From a checkpoint of a small transformer trained on Wikipedia.
Size: 12 layers, width 896, 14 heads of 64, MLP 3584 tanh GELU, vocabulary 21446, 136M parameters.
Architecture: LayerNorm before each block, biases, tied embeddings, capped logits.
Training: a variant of SOAP for these matrices, 4117 steps.
Each number is 500 + 25 x the weight over its row's rms, rounded and kept within 0 to 999. Layers, rows and columns count from 0. Numbers have three digits each. The size before them is the row's rms in percent of the matrix's.

# v: layer 9 attention value, 896x896, rms 0.0635, rows 518-575, columns 576-639
# o: layer 9 attention output (transposed), 896x896, rms 0.0799, rows 518-575, columns 576-639
# q: layer 9 attention query, 896x896, rms 0.0503, rows 576-617, columns 576-639
# k: layer 9 attention key, 896x896, rms 0.0498, rows 576-617, columns 576-639
v518 076:529481473489506474517512517515507502504494511464539514512529483531498509538473528475516454528458445562476478475507491509504462489510482522495529478489480474496507534463487446499512539500499519
o518 088:509505509508543487497498504498499531484492498474473520531456517532501442514503484484496522457502489457456508526545560486517498507536475534462527496516511458537497510479504482488507482510492443
v519 077:506509484544476520481438475505515498517488494494531487461487451499484500543510510502465461497465480487495476499511459503477507501470481534530493492497534502470522487502531498494500505474538505
o519 091:451455456501505500498509492526520507473515509500497506552506519488492483474513504509510478544494454493500524522479470479520472476483517492510505513481478466488509544518434510465504479480483474
v520 080:503497519493505467490513522578538522443499555478494508460483442513544493535519510477497468515491516510532456477524503482528494486502500497514481573474472529495496504479521509510469456518493517
o520 088:516480549488513484499480498462495548573488493475488513523523498489502518509517481513522516500548509433497519557486506477521473488535481454513515500463512479515530473525485465454529504484486495
v521 073:506557523502502498471521460496525506523533482528462514492474497481516521494476524480503514510479525498501509481504521498537514478533463515499479486485486482481495530507506470486521526535511464
o521 089:503520480537470497499516529518487458496520544467534517487503411525530485475529509534515460478546502516501493529497525486503496480493534485471457468532457552519500451482506525497523495484501485
v522 074:463512535530516512500506522491510512500528525512441515483495497517468494534522496525490428442476486480532456498479522540490468506496484477505481487567504485462488509507476528482508524508474495
o522 090:539499483514530486471472460525523468501495490522534519476497543501535480492530545463499474511500533498483523518522472475542551512518517503522551540480509539511529543454524541484537473485557483
v523 074:485499482478536514477520543489516528505498491503497503491504492490518538519501494516507509491480492541517510470478481464457540505510484455508525487547517507515532472499490484509495481487513572
o523 090:469533517532529550515490528521495486510492472439463455480514528510477436461551556496474509531500503522493489539501525508514471492547548480514478494487458525467455523505510485517487503524496479
v524 068:539487423490516480500545507506541484494514538510529521500474493485488516537524511514508452557498496466506489498504521499506471445507481499526519481492504485534513522497479474467516500546555503
o524 085:505506581494497526520505481528506494494465490469512484541513531497506523481490505473528512504487539486521525483504540519499483533497483515489499514529488518494546471524525538480483522504530475
v525 076:511533586496509485519457466519510487513486522493462535478496525488505490516495478498474473514510476521513505515488485551493469531529457538453517482548530510550491505467488486463486508525520506
o525 089:543515510481501518505529504478544445489484522497500462435511476506523530521511534514492500510522532472514515511483481466488504483474465491483472556467498476477481536491535479509514529476520520
v526 078:455526502507503467508513507455493545505489513463503481488467468467506532473513528487517455459532499520479504478517525479538491508509494485534477546456492474488469510491516489485500501512474466
o526 089:528497470551537487509445504463490491522489505503548512484509466552503513471462528534465499447494550510479482508490454482491527453504488498509516507462487470426487512502487518476479486490540506
v527 071:530534501504536461484513507460510531472522452495515460531515503445489463513523474511487491495495524508500441492496488500511509516486506513521534517546505509535510465493541484521500531511522543
o527 086:534491477509532531507503441514505554498459541505500534448490506504509522474514511519535521513509513480468495491485482532506469486554511443504489474513479487499501505542441467479485479489515496
v528 079:468497498520490512493504534459498472526491509531534519501492456502504541494487486509487506450541476505551468485506522458537502497500524483487513543461488518495524494547490476457494466531515487
o528 088:510503519476494512507501490529472531498503503490528487474555549512453453522509514507498492479520487491462540482516527510522486540483455481490487479499483516546508451489493509492568452495512464
v529 085:526520493491519509516503481501484458463512520491530506534468517476488460506497527501481481504491512498452482556493543462464500500502500496435482512506521521482474505474508539512484482477534518
o529 086:482547557490523513536473495479532567502500512530476439483519498526476521452519505476487493509542440501530480500497481504504501485496516485495547474494502484487508433501517512434459496530517502
v530 077:530507532521492477496506480556488474509504541472518536463512522468519497484493515493504520514475504541531534509496481487532522510492499456468524572525496501531507496512503506471490534501517486
o530 089:477480540436536485516521524529527522523458480551504527535483529507517474514488511535484484475510514468485500493516524509468493515494499527517488461513530540504457518493444488511490450518545452
v531 073:546499488499505517491478491503519513529524473489531502480457517534463542558500524511490468473466502550470493445522548469504467508484496536543486533499491492471527514486540531468517490516516509
o531 090:478513521541470525443495474445524486513505492471492552517495499465525483486504528515514494485528505483531493494498448534511476452485505500468510453488473479485509521558494483496503499524472518
v532 073:468465502515509504485541484492495487493494521511502467531475480540488465520507468494510508520474462446504456449492454497562516534487522484516519499465477474454500490524523469509521500494483458
o532 088:551504510532539463536511477526518502503535521491525489457519493463518555489525493436490503504507537488486482490503524508538490493501514520539479540486488488525537525483480548513534512466490496
v533 082:533524520461510519503479511468482464526497477477484527503489510484516537523511475490485506508488462462508477500487537545481511518486484479485511455491470504515494520507531524470487547520513516
o533 096:482515556539515511495497478522474472533500509513488499456515476556474470548565517495482507522514493513477496493495481500513480500502501481496493499501572469481468502521491516520527490531470489
v534 075:528543473492483544466476489480505499487520560521464502475525517499495513499442496464519545530499487477502480481491512481512529488474460482513453488516460501503495463541451510492464478465495544
o534 089:484475539496506454483477537508478499515496473518499503485476534508523495472499477480495487467503487499503485495475476504500525501544502506503491487470496506511553509505459498516509476531502503
v535 077:491502518490476498516522498533501529467494499484466521508507478469506418539539527466449516491531482492476464518513486531460514513514532496504513510502467475492464524522505479503487466458511509
o535 092:402524478466500543489472495490496484511525541515523514482477466504499488526441475538558479517478518531506525513553462486471511443474481503510485554501538503529523505462500507528516486544514461
v536 077:502501507563524498489489495498550492491520506504502512483482484500469508481499525495525488478539450507480544540523452536533467523483496508461527469515484468467508527455491476540550471484532476
o536 090:518503507514504483500499509477505495520443520514472528501489462511560500525471478540502512498490537479500524503540516488497519478514530526543476535496483499492510515526469548515468510490509524
v537 077:502531504530527466531504519491480518498491519518520489523482494494532492484476484476509513561500515506531504513510523491462478483476510503479496518499489509537486498551505498470464486476484522
o537 089:538525524491495489454496517548480470496517489511488499541487512499540506459507509519454517436480481506522458480473485477538494484570489491520522506494511527501488493484497505498587503480537527
v538 073:531524468490474483482525529484501555513511523503445520471504519495498523488470518528463542534518520471448514513500503493488510431495482516521502492512489504509441466483504497494490474486493500
o538 087:513450512471498467520450521505469492511526487502522484465488483495467499494483473505514522518504485531496539491485508520493471523497491533471500489472505484474494515524459503555499539496517496
v539 084:495523511547494480472496490478493549530506523498533484518490491471531514492482458483510509441522553441509496474497535444494504502523484508552462513495448479529524470518500461485517468491513479
o539 090:508489502503491518486464475489527447490519503461464527506469543539499520506492497544514484501491473491536500492506531500521488503526471490481503525486523544471527510486516519508515543484533563
v540 077:469495504505477532524494502514481498533492497433503508499465507512519544520508513497482476524506534504495476516493534479516463485543471501493494518525534463474482503495519509470496468509487536
o540 089:520494518484513513447528508467489505476499479504529427508496509455505551520464527522542495514515515534487462501464477488507530485467526506502477488479460498484513501469506486508480499502495477
v541 071:494495411520498502518476520498513488475531524491505499500510536562504490487500518482512527538475494502477468530501480494487482490489504529525500492499544503482479494513510484560498478522471451
o541 087:488473487480493463491502503498525522484524479462494504477507519491538494494530502477489481503517441482513451511504479520493553501509493524512497522541514488493490506483542513439515473487512482
v542 074:485489469486469486496510491494477534481513512477544522463517499485513535529525476477537500513519515541550506476579531464475500541492463513542480484484498536519507513498490471455469490529501533
o542 088:497512446486520484515468517510525487485483486462516507504465469512482488469497481485492464490515477500522511524476506483521512458504523486522487487500459523463502518539465503502514521484488460
v543 075:509540460484490498485474465500470515532504480426507507488494483447524489513423497513516479489564536518475445493501515477488488509511494503525511505448534488518486465554459485497500468460453511
o543 090:498473537500493514493511515515521504471522482488473485465469555531509453507476480508493536465430496515449492470502484489550483490567534499495499526548520478482561505526501502490532465510562513
v544 073:503510501485478493487520542512517528568486543484468520509477518488515484510483508463520474488553491535504514531475501501522522480522509491475518513500531542514515464535495503482508428462513520
o544 089:499530502506488526510491508514482470508539491521505461562525488549515530508522508500494547531528503543481498523505472454525511527503488529470462514488503467510498534508546569519479516485524480
v545 078:559492553501450497496521513473468496477488449477517516517496488504517554493486526462542478537523502486563509494490494487472536503542477508451486495512550509493493550537508484512500539534523509
o545 093:467497496484522487468556504549504495532488519478515475485500541526497539489497499507507508506461503515454528511495503490496480486535479530508542499462502516479439522492476502513512502530462547
v546 075:533500483535448504518486500531459513505520497469492571504534523519467492544509479499515538512472474509457542541487504562458476509466511513502498461507496554474461517477459481473514492535496537
o546 086:509463538495483520523525527524491500496498513565443475450441501495511522509488498475513462519519529497565442500479468411554516514510527481498483477465510464522501562501479507551492502484469470
v547 079:479493478538511477529505497438472495503487508481517480505507468508523499495532471466522473484526533465516477463517507517549515511502487480515492524508502489467492540462537528474504473509478524
o547 090:512511474422470500477510508518514525514534540490461519465529505507510526510516493516493491516501499522514509524518488501496495429487462455530533490494468504481525499527511473495494510502535497
v548 079:456516535496524491514508507557464503502481525510498520513474486520510538540463488528524514504489509513513497498496508461524494510465495487514514580472478528524500466516484511476519490512474494
o548 093:452468495505499530505462515482527484459429515561491481528480574492508553512510505518531496479482518496519474495554513483466496484487531483502487438514480533508502522484482467503520518501529486
v549 075:530548489482452450528494509506491501554442505495502518565564506483489540485533532496510533503486502535493510507519508455487521471523488506491498493541512518494473576508497473522525496504491502
o549 089:510484510521531531437495483484497529473525521491504486525390481485498471494477478519497460465500515521511517540533498551534489468464478513480470499489536489561486532494509421486465499476556524
v550 075:497498458499512504514487505503464527476482509503504499536534509507482451484492499489525508481452450504484491509510499515518444547502512469481509531516467532498514495498479517544469460505457480
o550 091:487501495443479461472503495514520504483475513542486519481488504486539520506496465540500501477486471509467506471485503488512543455500492506543512499499553497489502492478481482489494507488477513
v551 073:476507502536485518500480509513483502472491479505494488438502514485506529502469521451475506459501507469475542520506521459525504459497514473512498527495509482494485476519483494521462497460492515
o551 089:528480490494563526469452476501508493485513468548545532506443512478477538502485513550481491516463517494491469450503513524490550510523490509469481476497486478481539495513496555540561489498525517
v552 084:470529496507523509500515501487526524509481508473509470469517479474509481465470474492505482507526553483528531488493512447520520525542522486518495511482512538494501495497502501468455479486537541
o552 089:489541490479490505518509525517503531498472507503531493484468533465554493500499496457502535486491481489509515476506501511484503450489508534537531500524508526509505513532529493484527495536460466
v553 076:485522472499502470524512515499501493524473473469470475489443504490526494487516494529513499509515520491509535479527518457485509506504476482514508465509487508500514495479504505473541524525531484
o553 090:502499517497489468487479494504485510464518501485501501519514497491519514500495513457432471480481530486523528508465513536479498497508515473464474493513538495499495492528558488475483443476473480
v554 071:544504509499555502531482494519511531465515466480532484486514471552481511493486522488486494515472519491498529488548498502495486483499551539499485488490471545499513516518550507486484510513517454
o554 086:517459510513479496452489512460475498509497497503482524507474492513511472502532490504483489486498516519480480480534474499504527461489461512549500494571514498495477463517473517492484486455491554
v555 076:463476468492518511522505481549543515497502509489530494509504497486537503462504531501504544512506489537481457493464479534521503504546504467513566523492487516523505442523488473492475475535484487
o555 089:505527518482445488497497483499487526502514487537478440500513500459482504508499460502504528485473559490541536488479479475467492534459524500511464463519499523482503490508512541481517509462523436
v556 072:521500475503490490528468480440480488522532508468474496454511500520518518528526540485479527486497518537491495489560513550562538507539509506482521504526461534502507535490486484486479544563530476
o556 086:514522520482519493458504504561510531489532482509506472536552494501495503514509432490477477505465469487477490505537490548476492523468454503529482495479514507487526484500514501494530471436462507
v557 072:521501500502501541541495510440526476465497529497503485477486493471484493472494516487552450487481456489480504545474488474485484512557490500450509475515529490528438473513509485512484473492528520
o557 089:499477509497527468509555497512540481516526508509501513521512556519489488513501488494491523471485545465495482512498496484505535505468470462500472514536484508459526504505503475468519474526507534
v558 073:532472480517485473472479498471511495477491488453515477496467486501502499487482495499489543470506520514533506522514470483458512486468515470523487508502483514504457521479550447504520448456516529
o558 088:521524512478482515510500542440471517482492487524488491455432499495454494528483464505489483491501445479497508474544503483500498534529491523449513493476495495496497480512451480478512515490497453
v559 074:497505507500496493464480515508529541497471499536529450482490496531485479526459546435513513539532525488493549497496521498496526471535511530479520504534517495491484484476477504447474462506489523
o559 087:437519507444494520491498527489499479485512503450498509463470498489514511510486510505567528486492501507479497482486520495497483511489481506491500464493497503479491470485484527490495504520555497
v560 070:502498473489507488487486501519484469526517518488519517519478500546461496481493473492497491520512518477504515537483520447474470479515515500483471488460550491470540512537557486487505508515554493
o560 088:546506512497479494531470483494525484487517508529528496462486523487537490502487504472526516508525534480481532440530493501540516496498469479529529553505515504515514487484488510480445482505477480
v561 077:498504481496477513481486514524564495511499488490499527526494520519469493508488514532508487495481509519466535491502473523527517494513563537494534467543528513495497530469464524511518499505471538
o561 086:540498481495490462517490495503482490524523503481508471525492523500496515465502528465462502498494454508493549513504523480467478496531484471479515482530502518477540483523490524501504528467501517
v562 075:458524484472533545496511482544492504522486523475488502520530513551450469479516484476563493468444485470494515526522504503450499448519458492493467501500511464490494487478484505477505500491542487
o562 090:557508538508499493483510485450509480501456506490487502517472501478541544479470492467460483481525460523520527447518504496552505490477502491468517453515514516480466470480484518471440557478504488
v563 081:455462481498500478511537487508482507504502480516488492485465505513471542510463505473513485514525489505505539494514565486477488503491501431483507503485486526540511508485551464524493512492514528
o563 092:498483526519501495477487529429553475463533497487515505524504501465498463520518507522491534498455519456495472497482485541534539480534529492493462529498455478508510463531524483521495511512482478
v564 083:493552498458505502550464483562534489477516532515506516507515504493456464460512530497513508545478486535483534513484506504489546517508523529495501488503537541477498447495499542528418512473485501
o564 087:485496472497492535486518538486491503536539481495487492506528510486489534538473429508492534458525497453515462488461475512510478432488452497493484438503484461498521486493455521473516513488512498
v565 072:493503474470489467543494484534461500533514487509495515439526508497504527521470507479516491494505540524570477513486478507486518519550506493503449499505484511495500537470497511473465562474491500
o565 086:503472525516500517470543509457476463503474495516527490526505515522527507485510540509503483517516506433496539479491492510518473519462483526501526525470506503527468512533501499496489494530528476
v566 077:475505462500505538520505495571549500491520531499484553506515524518502492512520548470491569495481530481524522524525484484517476520480495498468496512524568511503495538490451505491524447488528481
o566 085:500502542486468489455485538510498475496486511510473464526489519485499489519522459527498478535484517520500482486543535527471517413519495494531470499465487508462499443479517490474515517418482508
v567 077:469457498486513545522468486484523467511483500491546501534526486500491476499511574516494515487455475493500526507519514493445460444509527521443453513545475505512485556472480499520505507474496487
o567 088:508563496451522469465505488502478504477454494491494510502473516488502469517513478529504472543490520502520451550499520521523503509518431545539514501464510519525471456516474518528496525496493514
v568 075:464457484494517499480468492507511499503471515470492477454528486484529463498552502475503522526494523497493496491430508521540525506512445516476499518516479528513509534487494491536456479496548474
o568 090:529499509529505493488506477516517509492509523487517474538486554533446477497519477487511468478502508519504438441513467495485514540515557517511507496507509477470496528475474498473540547482461501
v569 074:509525462508525487472504509469482461494537501531522523508500495444513525470519510508494452491500511497505528529477515517518520452480477470498521500508515498490466473505468509551524502507510487
o569 087:507511525486519503507528484521494487514513536499460459517527515512494505509532529544504513476497515505488487489506461498537486516484481505470464478564476486481474504531526472517473425497485529
v570 073:515459510507477489490500524500495522524506506531464456530520539506465492473528506518543468474498494475515508509508524472503526510543522486516511479518548494459459484531485485503462471494474499
o570 087:500506492474524527488490466523444457455500492463540532485466530490485499507503523459495534486508548482543472481482486517503477512484527529539509497470488501535491516465505522526496497513528533
v571 070:463462515515485498512490521483471572541493540484454489465525512505509468497503510512488519508497492524492455470491465485512486526533511507526523485532510476482524533526398516496485487488544514
o571 086:541504493481494512481475496473512476492497443484493523486514467515500465483463524517516476496494479505527538497481535480536536496503490492512534483514457514504489519510505512528457519525482473
v572 073:529503450514516520509486486498519547529514503444476517466544519506502472508500502468497490504521500499500511488519480514495522569492464510470522479487481512476526531487507441496516490482546475
o572 089:527479477475494508510500499466447492483512479443508490544457490487530487480503490530504532531506545504473533544482511474487471484518506448498507498520519462504518490482469514483529471484488502
v573 070:513492471497532495495491535499544530471537497493493485492487509471480482493491486464493520512490501484467486506507542512508482523499505532527462508471498516483525466531525506562467543481510515
o573 086:499526504485462513510472502486509496510527522548489520479497462556535509487541484513518498508510464488548512485471506498490512490523522456503493521491473501560489588503472514509509492467501511
v574 079:491510512523545500490530501557492505530473493489476548510528470505518481463503471546505480467553523524478504485478500499571475489494486492538490483446502467522487487483479545452497510505512423
o574 088:467496471501452507526510469498543484472445484508495504473518497485486480533512523464492485510479460494516435490483547484509501515532480488502516461505492472466538519504521504534483489485454519
v575 071:486521475475525465524497459470500490498481525456493490492479463519470489473492455486459532534493472504520469473494526497500487499514446530482504535521506522463454484443520533492490501525512515
o575 088:525485506530452502526506504487501505500516474507534491580527456477500507485522529488481499461518495511472492513486521499508510493515554494567532503503483495505526519509507510495499511481491553
q576 104:511518534507495496490472527506467532487527471511477486521498473458506489487484527499505489501531518503479481486535481520524527511483464482460508471516442533491506498511535508530499543497506552
k576 103:521484520517525475468501483515505516504484466483503528505464509451479486480493559471470494497491520462534488468524484519470513504480494461449519489535500484495513496475545482527524501504471507
q577 103:517512493494496468501475509532521450519489455473516507464464509457499498518531521509506522520515473513535492516480488522504463498519526526528530498467535530514468538564554559525571497483500499
k577 105:536534454477526452483498503545470495518492506496510478503447508513533520518522504541479519507495480469504486493498501527486488455514532511519490466465521532495488542511483528524523498533510495
q578 111:479481524524521504475481469530467485469487471512520525516442486520506502471490537506509518512516508509494494551474468476471518508549514476476534523532509470484496514460490519535512503499509517
k578 112:498477476482470532479498500462460472502469479504489480506502450467518458494496492518472494498530476552478481531485518514479497544504482512486506515522506523510532480461479527483511479513515528
q579 112:520477492513476492522468488496484514501499502507477499546507491484516526485506459509477489502505494522498489491480461552520574452507484528498445475508505468493508492442515512489506534474486530
k579 109:450485465459469493498530511476517499514482488465470545513479480456538487472524507522510507493504517516487494475478531532525513554494520493480497532498503502512489495506521508492548476455540530
q580 107:522463494523523515523482485559548483514463536484477467487530488511517519484488528473523512488493437485501473554471521446498470496501538506483541492515475543459493443442492536518482502456485490
k580 111:526501497494494526484496532479509489500492536503452430494512504526507522515522523453458490500503543462542529513483512492536433422496543480533510458509512489464531475479528511477461510448536501
q581 110:513504471478484489486464539514510490478506564489498466542488498506506494495540464472518513472519542467516531468470498492503504489514476481457517550512502507555485488530498504482526536492508510
k581 110:553508470490502500552457539521529486491510502482475472496485521524503499498491490517468518524471489481524490507495490523457525491534484493507489488532505468488456549512533487518517469484494509
q582 108:520517489477501520466520492510502503455481472490472497491440484474499484513468483552496450494517482500551493541506466522489533499553527523478491545509468532486502519529485523502530506514525493
k582 107:457503515502531503513498515537482504492497484505494503506476492521536494462454520472501492506485500506526505542510501502454563518508482483517540533466500464478481493572504469499485482507440459
q583 107:481523526499494486533458524494512528475502500488504495485522489510534506502478498540530506517481548481555487502511474477481494479518508508508481515484550482476508518510493507561493517511508539
k583 111:477504490539509493484517512500499473516542516513505482483510529505493508500490515510506512488469557506496493472486515513436504515457537505516472568493527476487487463492506493538526519533509463
q584 111:512481454491485504473486486485481483472523468432498534500509518490501500483490531468500503507485502465529502485481490485478530494492497470495495531493533492498495489492464475534519502462480502
k584 113:510488470507488529514496516486474491507504484425526514493514523503517484499532540460510493496498482485522525516473517500485478527488462451490571508530464547524530473516484507501480529482521502
q585 110:510488495504490470535473481497486493522505496512477559484531487498473506513516534517519502516482476527487534465538519484530493481468477509545518531499507503502507492520477491512505516535510503
k585 111:522488485523487482515456530499517481497441476481470509469542549457467518534514509475469505502445480562494503456487510462523522500523445526523563463518503469480451481506476494523495530504554545
q586 107:533448505455516521499522484490485491442515440504498498491497541510510551538443490503520518443465503509489494477484516478503507502543458530507476478489477499535493552458520523531504511527505511
k586 106:528508547449504456517497490540531472451476530489484547542499532489500537484444477536520532488476514518477528473455484497466455516504441504440495467455507485580468450477483539523482505490480519
q587 107:505473495521522523499473490469496482515532495500520501478515505519479503529542498508506475501447502513531517517500521470483493510532514492515433525511547458492459496504494501519469509505511522
k587 108:517505472488478552470523509480530485544518526461489525502502504530497490552541532531498497484484537551498489472457516535491522517544492548531529555529535530512508475553550493482473528493494513
q588 109:482499538483541502491505497495510501525512493498504526475516539509469503525519498478476508521520472523516531472523491486523510504472485464487503517516550487484530508451483486499522485492498485
k588 111:465532504507529496511487485460522507508465454476540514458516500492483505496485510494512510459547554474503491489504520517480524465489475497537490505496470486486537496482467492489517464490481446
q589 105:498504465487519485473508496475454522526493485465466520524521486464485495472453556461512508539472483506553486502519515521534439518458514510499518515485486453511497456498531532536519494526482495
k589 109:529483472527516493502466484546464536527516555539494507515503543490471525494459532504501516523514550492504508485512533566495524529476505493537530461473482508495502509482524520514501525506512517
q590 109:491512507520495497494510521545477501495560498498512504482489457528474473500489503518489543501534527484506535505495522515462503531518541493491521528525497527548494523501484491456443496490508497
k590 114:472496536531428501490488544534513441478521490515514525431514473490488484472492468490503524498486488507506514496539516480498502495523518480479490494486518467483520516512502478489533474503502528
q591 110:463530479517481563478477514483479491492493524510529481468469536525501518486492514512482506486470488505472504499497491538479473463482513439497501466516535479487475533534502469494532469527512502
k591 109:511522455480477499515442474546492499469495546522493498482508491533453486485502503493427490502474510500473512481461500526464500494513531517531478481501509539479475506526502499480552539527487480
q592 109:499450469525513505492486509523498510461519484466503561506507522507503511508522442490456510489532462483515530535486502494507500506513557513472518534447498473494501468499538489515487473506469489
k592 108:539524508552489471477477506486502491464508484513452481514503519500527522499493498501500543504516482468523481511496506449514464535488524485491524475525547499508491519526496527507476469474510496
q593 111:516549473468506500469496506439498506472501510515505571432462467456481525455532502514466476530511555467498493463498460482521523519485492508488523514489529499491461520495459515523480554486535511
k593 104:487509537500493488490496499436534534464489472475520533505511479487565482528489502528468529517491469511526483453462464499521550496457511497467535489455525500517488488494456470504504548503505493
q594 105:476462501447484524485530476522474475495495486493502526512523488504501559475500497513478485488482477519555459472510489500515460467530484508518522510478526518511517467494444496517510475474530460
k594 109:497476509481528512522515502458449486495487515505496515557519503513499494496459529518491488503483512518511502484498498493469489521535519518511481510497522504523487525510458485453515493519527544
q595 107:474482514494515563495535495512503509496449531514516491528509485508486510528524513507509511468475504497477502500486486471510468486469492528510485492492472511522540483441496543486498534531494539
k595 109:500457527491461499493511465497478501522499521488512471515495489484529547508503457494493501500507534475497472565498508461498533480495491504514485515490489490493488450510516509485502498485501507
q596 111:508476483467470497479483483496485484517483505436481533503494533517514493529519517531481467443465487488475483496488490536454534521517448521474460506526524536499548487480490471487502527462493532
k596 113:534469516484471481531500483499518507513524490565504504498512468464497501526499489536476495510535572457446506508458498531489539514523487523516536488558498463489506498516496489481489549497475487
q597 113:500525511486542476500501528486509505507476477505486510487513479468493525477461528457522523469505498520511499490490494477525486474536504466535482504532482497504536508515509519495470464499504511
k597 112:551485526511546516530498512523445467495515523514503500471490535520448502467448533531510524513501466502473490467503509477497509493472517518521414484434507498503507477505505510445488465494500527
q598 107:513504494477491512540501493493501517514509475525578514480484502484521485448514526525530490492539522544506526501460520481530488499508497493482447515517518483492517484529518493493500495489513419
k598 110:517509507510493487461530521493528474497486514503500479506557510526493508528479463542508536515561558504468535529491504508473494547485506539480503511510520498487540494475493500481544467522546471
q599 111:451458499462523472493540513570527457511472535506473475518524513478496507465499474528507477510505503448472496525506483549457509505527494526503520502534500467495463472532473472491480530500530507
k599 108:491520504519474474495470487509463462504517466521541531488511486489526528505539497506466488514475483496479548480480497494421439525487480521497567521482500499506495486495494455540491535494541492
q600 111:521478470510511462512511526476515459486491494493450462475456491491471496486488493569511475500474472519492506526509497458514508479456506522472524502491500513518471537504452489494511472524479507
k600 114:508467465556535543505458510493529503474536497502497444525487518497483508497491474509547509492475495543465495496541499539511502490469483552481532489477491485469517473472516483495499510504516536
q601 109:524522488522457481518529509525507493522505534546481539551512519491478478505473481531535486475465489520511484519486483503510478490517528465500441485471476472478501536481501447450526533499503514
k601 113:509514510476493481478465486513508479545484517523489461510469493525549498497473484524526567507494467447510497518463470511499477501509476531518494494523478522513468487539440483483548466483502508
q602 104:480521533499513495511481515522550476556474489489485498497503458514498472494537544492503525489477489510491474533492486460536500535526506468502487445523507487526509490526511550507511517503474489
k602 110:486513505505515482514535492518511508481526473465542472519506483547513500563494487498492532540528484484477504512485463493499498494531474465509522467509498482503493506466473524488473513504517520
q603 100:470500488460529497464537493498514517515501492523489472502492507507501516510504509471511536494525510505487463500496506530530501491454495481493553464506494508511509534506465422515551510515470524
k603 102:471515521456527504513517505454546501495518524551455456470489504492504514503493477481511493464466451513494454486532492512459534476474491506486484475506488497533524495500524477548530477465479427
q604 106:492521498523514482485532547480507454498478494511485519540535519531530482531457498506489458543486513480437509488462464489519480506487488527527513487522501481489514492453487495523505478469514501
k604 108:430542476463526509520520547489495449514495498479447499531524517509492508487504522489527495516446472482515472476510494504537474468483509500505497524487476492517488512483459453513499524514487477
q605 108:496492532549500533506500516476464520519515512521514500550501512520491466527487487517514468518517480531466491519465505502516496518509517494529470528543533500468508477484533481473500485481492469
k605 110:489486502484493493513448517480464470496465463469500486567481517519502500522475520496528485525516471503519503504507493453549531489501512508538492524482500489491479486488454537483516515520475525
q606 112:495503478530475498528477527472560507495463492494525521477491493527519520504492490551486504466502520505464470496489477495462498512476536531523499465531541530461500505479484526495479482516467451
k606 108:513487495521480514499475515495509517491522479560525505521559451476463549492485483507489499501510512521530483528505480465497446462522511498510461455482571529473485542513529492440520516511508475
q607 109:512526493450489533499512525527494509518530509491436473496517436453488501533491471513532522474508528476507457480494493514530509518466426446471490450467531481498483516493532528532477460520506477
k607 108:488508498497502509477500494461505557484530502480497519508481454518476541534483453501518511499489509473506500519465489461518502546454490525449511484493465493491479532523536515526522521478515529
q608 105:514503525515501506473477526504459476492498482503524489473465517460513507530471493478500526525469518485482459512527507525488464514493513494467550506520518515463526516536497544500443488504479521
k608 109:536495492467478426510479505483525468484524486492521495517471530440544520537503482476465457515489491481502490494470470531518459494450512466538556522516505475483546522481466490450448519539476512
q609 104:484526506497507527533533512493467505491537460466442495524488496559479556486492506517479471448472543452490509475475477513451480486507483504490496520471481497488537481481508552487477502496501541
k609 108:534495483491513530525517471476521515496528516522507528535494491468503500478533468520517499467455478503476519476516514490485503488525491481476450556507502466545501533496532515507531501507524518
q610 111:460515505549460459506544512478520488452509487461542528509478488517457534499500509490485535487490523475470489516459476493465487523454461503425496484495527487495478487508503450516472469495496527
k610 110:496495515533481479504487518480526482451460544475507484503554480485473490515514524490520510506514502487489545528521482490502456491469516516484540510507532502501472472516505530499502473505538497
q611 108:492480447486500499493489431525512522497481505438504471509495543499529500526490485496484498528482473511536454514462510515526550502533493460496479502480511484504484499496497505487522511551530494
k611 105:498513496493516502478485460541519487489479470481466521534514458482523507526514498529453514531467493507522425523531486496511535487472492469468516514484489484485513543506472466504503455545507466
q612 109:509479499476502484446520449538514489496514515515472510490463516531477491495516467543476497539456515493517492541485538486500497491472495458495508486498456539500469496537487507516490463503503493
k612 109:483468497444500538496475475505533485528514524456487531444475518502503485483519542502500505524554521496521517510469552486502481470489479482533482457492436501503476501554479520513508486474430511
q613 107:488541468507480519492522487515472507538482509528478475472481545490475477475576520519514464511497471498519459498501486554441487504528474501492479510512546513538527449489517536490546490524448506
k613 109:517498496501503501489490509530470564509496465462497445475479555502434492472509524439497512509516540462481487504480485520518471534485488544488503485541534523529479477510508481475511471508477506
q614 107:513494521478487492506527449490493516507502515534491515496518450502529536482499484500494554500522477458463522519472458503511519510497518497499520500499515463537500473515510470498505511488504535
k614 110:476517539504543458490503485472474515538463478531505501499445475450489529489495506485525484506477517461462495477505477457525497491476541578475516520477505495501496535488526466496510509471542516
q615 110:550464496513534512529504520493525494492489506491490453494534497493516535519513486491501524460525469483525499468506529472522521521524489498440505516513498521529544565539504464502497444470481531
k615 111:503481483506536509446468533514501517538501471533523487533507510526510548528502457494485505523522526494505517502506529489466479487520498501448491511532515475505515528531525483487505535538526497
q616 108:522543492519465494507497540463479501495452526482481471551461502512505522480509527493506490508480491523452513485467486505528460518475478498549544465515470462520491490463493499469503521510496486
k616 108:530506485464487496497515550470485502485506490551491522536469486525462459522496491466486537519501503452491492521504526468515479508475522464513506503535493495530546482445480466524516483503487480
q617 113:478427517514496475534492518550503505508456516508457459527439473473522520510548483454493512498474505477492524529508509547457476503487488459471522539518504513503450494511456463537487463450524500
k617 116:506511541473529499541528517509490515470459479548500477484480499487474534500517487485465511505497509496513531490508519505470522489508536462461490492476520539501489478499480504516500525452520532